{
  "n_layer": 11,
  "d_model": 320,
  "n_head": 5,
  "n_kv_head": 1,
  "head_dim": 64,
  "d_mlp": 512,
  "vocab_size": 32000,
  "activation": "swiglu",
  "norm": "rmsnorm",
  "norm_place": "pre",
  "norm_eps": 1e-05,
  "positions": "rope",
  "rope_base": 100000.0,
  "rope_fraction": 1.0,
  "qk_norm": true,
  "attn_scale": 0.125,
  "bias": "none",
  "tie_embeddings": false,
  "parallel_block": false,
  "init": "uniform",
  "init_std_qkv": 0.0269,
  "init_std_o": 0.00573,
  "init_std_up": 0.0269,
  "init_std_down": 0.00573,
  "optimizer": "muon_variant",
  "lr": 0.0103,
  "lr_mult_o": 1.06,
  "lr_mult_up": 1.22,
  "lr_mult_down": 1.5,
  "beta1": 0.95,
  "lr_head": 0.0029,
  "warmup_steps": 0,
  "schedule": "wsd",
  "decay_fraction": 0.647,
  "decay_shape": "linear",
  "final_lr_fraction": 0.0,
  "batch_tokens": [16384, 32768, 65536],
  "seq_len": 256,
  "doc_mask": false,
  "train_tokens": 368900000,
  "steps": 11349,
  "dataset": "wikipedia_en"
}
Each number is 500 + 50 x the weight over its row's rms, rounded and kept within 0 to 999. Layers, rows and columns count from 0. Numbers have three digits each. The size before them is the row's rms in percent of the matrix's.

# up: layer 7 MLP up, 512x320, rms 0.328, rows 160-185, columns 80-159
# down: layer 7 MLP down (transposed), 512x320, rms 0.297, rows 160-184, columns 80-159
# gate: layer 7 MLP gate, 512x320, rms 0.323, rows 161-185, columns 80-159
up160 096:546564511540548484510378472500478532607566455410496380516487435496543435532491480532566517473535552476422594524463474474528470478609499518519506555469548451478544408463552486530460520582602479406494510456527508485566531517522556534544511418
down160 094:521477415439510475492503499509462455408477526489475558510533474458472469544485466530538530625512469430573559491410510517546538573458482480518569460484473461440501483508485468544514556584522521472514455631501442502452500509486452476550466559
gate161 095:505460438456423543526536498459430521468464495607542516480500526560561527503489513605532492454633441470623491517471516574515411529515472485460509400481439493501384517568450503509503485442611467514612462488433425533514507431525502465432526446
up161 101:494515513626478516426444502461513522621520556508355450499594410482435518386616633532574459488534526412611558513563514564489596492462432493471576405484545482498521563532545508514541546528496593583496549511541550524561498439515421486425464466
down161 104:530568474530450474575429523483532521582492497529517517461502559547566587480441492497393570541550545522447507464495473535381567606568524442497473556387453514509581424380442544547463605506509513390447524459561464433522528552498528514531446550
gate162 105:575552444456519576444545594488507517397472587543480506434470506560502534387513483481536544507457504505521448499497506521433486491592500525506476530419503403520480483540496492553555433513492562502503441496549480509493465535533564633526545595
up162 097:486595517547502537480457520562349535431510549568498439484524530557484467447474453460457470586430550469464475466477574455430540488516533546472532481505430578477481496600486451624425518479511498491488519542557552517562518413545425486484505443
down162 099:475493489491513425512452520515493440528453521529542484507434420452447496500507513459508536392578517571546502559472565454494408501515449467542439621554559478573501484511513479420535554507535543486402515510469508494435551544551505516523497458
gate163 102:396587438521436437536448466497498604421539616408493472391507443502474481571444515538465505468501566503452445563585504568466471581525436522567484392522494468469457545498530573513466427455506505635492491389445469515448473380528566612462464512
up163 104:528520416536539524481569468515500516498525504503506489580534517468510464460581488465558457455535530410506570503432535516415512518457521529528455558446500536592506539409413536449485454516520406455514459521543453507499548589463503465477533515
down163 103:395507424491509568458588594473491475448429518522430445552486485458452511438584523467585536493532477497384540511465453523542430454470435529559508535483595519620507475491443548417541526432482435518512491476513518545411457529484441524519444534
gate164 089:482562499509463541637456462549534558401467495477480577606539422482490435544487453524573521516431484483527508525434483525547534528422508482492480457484510523526473502506493539587458526508523551548510549562528491533405459464481555453572502452
up164 088:448505467511411560476539513497501556440544530446597521521548434484464468514502548514542488524390446422497566503480487574582476518465478487522481476453534529558399558504484468536440508495562460553475545604441491460491478500558453487535481406
down164 080:478522596514541519484542466492476532518524466536513488576511510497479505506510515473438480358486565475494553530521509501504492557515481506458378509504481495467376514441496498535481489529476534467503437472537516365598515507534437525489440520
gate165 098:463463507557524487531445453521508515516460444484504481516631418450500453587586510632445448489450616475479486524395474499529425499487563443541474517603554484481593446451481447447477455511486438487570475498484513606487522477392445496504492519
up165 106:376476453548455486527396502490542535442511523472564460377496544462551420464453570418429470519533551546503421508545438491531396556488538495565522471543538552555606575507568427475541492508506549514547459552519589496517492500440505424501446535
down165 111:420469525582538456522548475459590462442445374512471513512499472550439518467451463516462557531550494497481533439503493500516454597551458539519470565527491543541403473461508528498500567416447423524494473481476528524542548536503553502507487518
gate166 100:394453494507472485528465553438614571501499476436468553487515448545582445484457560495512509518526470490512472531435470470519430568480471444502508540508488496560401552422459468438453532530483461537380594447435522530593588395444687457555379513
up166 106:517541470430479522517506512439496371417475562489504444462482527422394413546481538512390491503546513607542447560540440510532415448529486479448535491481376431473542546452436461495531478474445507583535498502506388472524485532522549459562504423
down166 103:511413453472561512533468461449519572460507499450421575523551537422480553483593481411463588576464528530517467442510508511557409592540472419430567416540507496581513500472488487490591534529543447476510548451508470498564514587469536507482475496
gate167 098:591471562535489546520494527467547497452493648427465390481596360441515517507532513462506471511503406439556506464398451498491475469566462468558562499498639497499588429526528497494545505497452492577476532520544495571538492430498461499500505440
up167 103:524524518424539460565450509404522534525526476563602566598393513523507532568415499461441540463526479539456511506543488562532420450474473606577523477431414431498523517474464580429562512464532493520496556647505467490518498519437568584415510475
down167 105:420527515533577556514480482579553561515537566500461533476469626564455530539558480548488587552503557472512572551432484449419498387492520485526528557499514423458421523550538488415529367610514547428565397413566442505508508507522517501530478526
gate168 103:496539513505561574470473591566525480553520466493594503568514531478414539534610399536485508545481414535524530561514535548456463477575529489469548506444591545559479517471436466440569481542502444407501557533498460580480460494497474503413552455
up168 103:528449458591533483497571534442571518555524474578482497483436509455622497461500522445524467456485632531527463566458473550521456501447435619525489442616487530399510467520491419508463482552493531522500554429516533457501576475502497480489426462
down168 099:503523550509515540461464521521600520485582483502412482482466586490495443515429463523457520493526510438462525460523566564467538499446507496484465606482530563495590506513461480485513548479479549528438526420533519488392509509490488501485524365
gate169 095:542552625490488466607482499495517474484531469466506536570553560477489481503569426516497521520601539527585504430434530407511505524454573397466535523513539471441504473444464509543566443441404499502513533491491380540428545490551527582556619510
up169 095:468515519381532461426473537532479527495431518503500480564419557554448417577529468549556396452478444574524391430444604463535449512519523456540472475590529448545484479466447513459592491475480583557551363565551455541449507530517406499594523431
down169 098:435556543500455554540487464508441494454453524481418513468522565516558505505483522479426410420501370574521511532509448514529468439447480473511550495555498508513521468497506590465469472494422444472503523533544548571593519450441504527544508462
gate170 099:495480481546477507493515524504456528497477446441531483487554520564543367636533483441516545484460455443525522599480509593491485482519551503525489511470556509496404474524520453597521518390494476489530444520513524486467454566612457515396397462
up170 099:490529473498479564549568521532529561480506456473511589551387524436529441472499553621468471467493454489501524470556492570518484527466588414472504484566449482434506509419539527482475547568476377431493496526521426478492421525438389431593482365
down170 102:489450473435598469457572526478483514407430524564573483498426486378555509566505475416481501566517475520586546530478512523472621520492490515424521576581550515484450531518425484518488531496536616512531515411395531506519415540497568505440590638
gate171 098:475549473625509416560564438580509574443408518526487503530536455479499584465462578566421571453481429447585491467492537515411565379501562542524464515439490505548505510352491475488571479488460380545537529446482507503555528521553532557544549501
up171 100:538421556472482493430466499518548451432599533430482494486446412541481467512422587586436485502496462543479538558515530559489430490494401523516556517507440532556404503561490472530444530465450515410477490513502492450483470404450576514465541527
down171 103:482506493509541455457433478483491482488564457513541508443482444526469512565473573543581525334517451417492480557490464510480510402461468479507496430545440542477466438537539478579475417470507535489553407398520518421384499520557486516493519539
gate172 099:478499528496544525645477461526539541511513506477471590467579454486544494470563425510467556482511457615471533480592513531575435526532524532446433567551506529439513465564544537488386455531527537467576378453492383549504532507484439547491481475
up172 099:456414547476523558511447477505568526570520423576489437505461511508524550515497438527518496535575472513470497531466481545469570451535572487476460490524452546464475529523430566526557431633457515533593560537566483496476582518581490557479437491
down172 098:448521546516550425487537478478569484524559481471428464538481444490556491547505445448494516566488435549576431541527496528520541453525455507560415498491457507496576538557456556451486429506460544461410500471470399441442545603530427487423457571
gate173 126:599570448458456416464544497495563523462503424545524539481457386478470494438439491520522533516574484515488493448510456514492474556501461488480549425499486594508553460463612456514544516472469531479514482478501542486440478464426543516441514554
up173 115:526434437569488516541537465536454500481451568519514508485598571486534444559541477534423561511500524482541509484548533500486519452478419421522498580439471458519446482522424431507553509475486496568517555484500514456468511492549449437498417508
down173 098:433488581519575531463543486489534433517462470447512562510525483623442549505497445511488513526357537491529515503479403538528568478514487506507604421499420455488459500541556492516478522564575461620534468494569518583576486536469516501516434465
gate174 096:524475537500489493487461518507623434488462454575555446403616506453514449551528447488439577608473564509395529408484457498559528461478526450413541464404532552393486542521475540416511522484545481415536447478577460537567522476524442448481588522
up174 105:508648542522450490459561496507472414547534514541495506458516416510547549578449527542532496508548520475531520560494517561519467511492467492504461453485470540512436519470468521458470443640517411485622577554529510491577492439528476550561489443
down174 103:506567544529506544504477437509447515490527444568517483437525547478524444565605565534588491594436529528530537521453344500497521546476492474534503416485468532517566507433502542514430553638445508500532563584476506502421536549504542452501474461
gate175 100:493511552556577564501589521411539427511426526524517570519528475583552463484388533440488568488402473428466436521503540467523466531561548520511519555439477490605488385528670562458514506509468559574449504506488481471619496551483529439522507432
up175 104:499461437566517535507499533516532443537515552567463541499511474541437512463438479614597438452529466485485535502415509494557450522564398532556555383520445500520515445522419549534430410531528451454452524436515453484526493522511444449492535597
down175 101:531498483492458474501576473484525482497514406473552508473459510497524516537490602467485543562463431537463466485469442448584570473551468513535471395512496505523555487483532537453477532401471517444527568376547500552519497529567515420503425607
gate176 087:510453546557541473521489435553531573636508525547516399532551426480482501541477490552511477497616559445492504476552570510402446576461512434459462463515521494413416374512507517486394477474486490488540500580555395426475543491508449404487487539
up176 093:441560469499455558377445526431516482483482423512456526608446565393507508495542531512449508486435576482529568465464531570499491521472427575579528537545465465452451549507545565506553525514428573501520438470476539424532435463473478551431530544
down176 097:591501552482463563358505573550578525434498620551463407514561507416521440459520456628567463549478459521476503553423508499584518499545514556452556446503551570427533471433537510514545501453621514465479549458485503532466499543446565434479484524
gate177 101:534533501494509482566463484576539456470373528525454553434393468558527515522505436508467520421552421493525535525413488502491487567551485476497530450442567420530470598548428558554479461469530511535432500455539510523470518558362522515452469429
up177 101:535444533555434487430538587474510551459497488462511572571517545491483457554510447547565500584517548531457473507468496484575568538453533489488529493499475499579529533469520448439472385423544537474539470524501564635474545551452560470567619515
down177 097:589469525420484546487500479461432554562539516432481525466497470510502369556502508469480497552599437582518514531510493531457539516502437486492591431581475536527457481467438519492453464579441560488497377436538550391580559554532553492471530546
gate178 104:504546593538543494489452521428474470568456377461487456522551508501532505517517581454370640448530498508568477563486451565533459558541456453473493525585538482500471426508580511460471532563554507487597590539459521420493469570445549503599464450
up178 101:498558399525442506511478554505487451509494571525621525511556521558489473564449471560514419451492556502517507562543458554482456486515488489585538431547503439557602544458474432543655542552546409444446496539525445665537534531418539537499524507
down178 104:430397528551476532516390512466442474544443550501490529424460487460448480557472456519481506519526494591494523448470556492522554418475490525541395516521483510476479538422439523576524576454415545531435458505481456500509489569526453517486477541
gate179 099:590483544415530536509531511523458546476480487471509526483569471464479504464568509499476462474564488512541516480585549485458523522606481527473491518508474494509418483443527540484442539533409475376536625482539423550537601523547350484476421545
up179 095:517530567519477449377568522526502609481518558474538497562454557539498536470434484506499428462524553488502533493493465426562597472458401468395421458426481572448519510433544420537457486434497437530619506441512610486506493606567484561500481428
down179 094:439526503505448447507519544441421542574543598472483521422439462494565557574486414533511456560574516432486500503452478511509499516428547453599450548513452461563527533432496561484474461469543482485526477479566500488587450468576475481520527454
gate180 112:541394528503495533421492531513479403572574477564498515522457444517446598554555520452498450481439548431524485504485586565583449567487531458564520446520471560479438419521456453529454460520445505599545540472474497452451497520481502539554470567
up180 104:423573495437495574520470463476375569572462551452505556524460541496556478447498450530543573488489432554403513536504462485467613527456516398455382581478544551523499522559465495443533501383563475430432513605550555595457538457528501564444535557
down180 101:489569471429496353452470510452556496528489407409415419509538525467565466503492493491542491470452574425409512469490455501489601486450551515453504552550456532406498467471481603410608431516528528440526526466456487479518417372557542414429533506
gate181 093:485459554474507465448555541463457528453489525505485600466491554545535491514527520585451583501465528537465508557549487514508529536472527541446447466570522522461520478420486530555568485493518605508448494470439488514513489488539599499475494409
up181 089:505586437492474513443419370483513432480493477541488392498443551515575525527548539443506401425525456458508508599482486467608524465524423539524461499512519509451535488470537489499555565405418521436511493464559438418642497374557497517555489466
down181 094:494538493469511539509564518502482535444469555569490500465520444449442449531494536487415465493523615387546552529488461563453471505514489533522561451517558513448503435456440484476532496558501480548530572581433478559447472585411470533414459640
gate182 102:473459453459476469523384435514542544510542534598512556480517453413544487521431408515587487499526474508552422536589469475528456473423457466550455509505558457558537496521464480453495483537530406472545502470515472430531523581512483514528551525
up182 101:598536527524569454601474569453546527452468394510453518514556493593553524499565531548591400570578403436546490452560443492482412513518544560463533445514482484449457521495551459506554486512507562565549485448534473486513541492446494528430598592
down182 105:504575560572531515611531496460514515411528485495422573439454497489509538423500508535558423553432454478469485507475569474486531396565544462472453543555447548499418492496479544517534399481459451503573410428432479472469492511470447512530511406
gate183 104:456396671480509514516511476467407584559387483578502517483531556551503510420519483539481594578495430553531544528509462515524471523462592479505508492516454422450549571446558439513539423539439462533482533502587558511494523558462451510547582508
up183 105:548545469515552522526550484513454444550508504454487559550446660461542494527400559447489552441493447443514520430477512500528516482461473473547415588570476445555495538475552524464479433559438504517553505518463434392547592523389439481490476409
down183 106:463393547527520520501575543406545505547466535475574445409491512426478455478444453420477477442554529477483593514431521494558604513491478565575457405536516497521547505507507466463485461474521425525516486480516508458526446508468493515495487522
gate184 090:436560507524398462475501547483543484490509503541499582561512536552580478450591516516556463566607473565469496577494526521484539595530497491412495511488504467470507465513515508517445597502506465390481488475458431509519491439458526491403443608
up184 093:547447543500517496521432562571433589459554519589494443498506507507528499549481457453532540401593473437529630546465497565525505546435532472601528463490499494509573457566385495551476425372475535473558515499483526392488514436519533502547492529
down184 095:463613604521596471560550474520504497554488449519485485488487491478472457539506525462593425414507522479546570434508492540485517409536512645525445482508464470440524565547447510577503505499547456533537518495535464509485550553467498391439495482
gate185 104:531562461405471467532511538549424532470510503535526562478617498476362460567422492511550516408597446537526498489510554552473441423511418486513513523483489552492476498463510497592514423497462481521563469488451565550470535469594588581449433413
up185 100:596423486510593507521438512438488524461463518448540526406473477456522517546423495442441554485489527539488504422521476554406400469598511506567499564523486498545513455522448459470433455480522539439613588544393600471610471537497551516435527418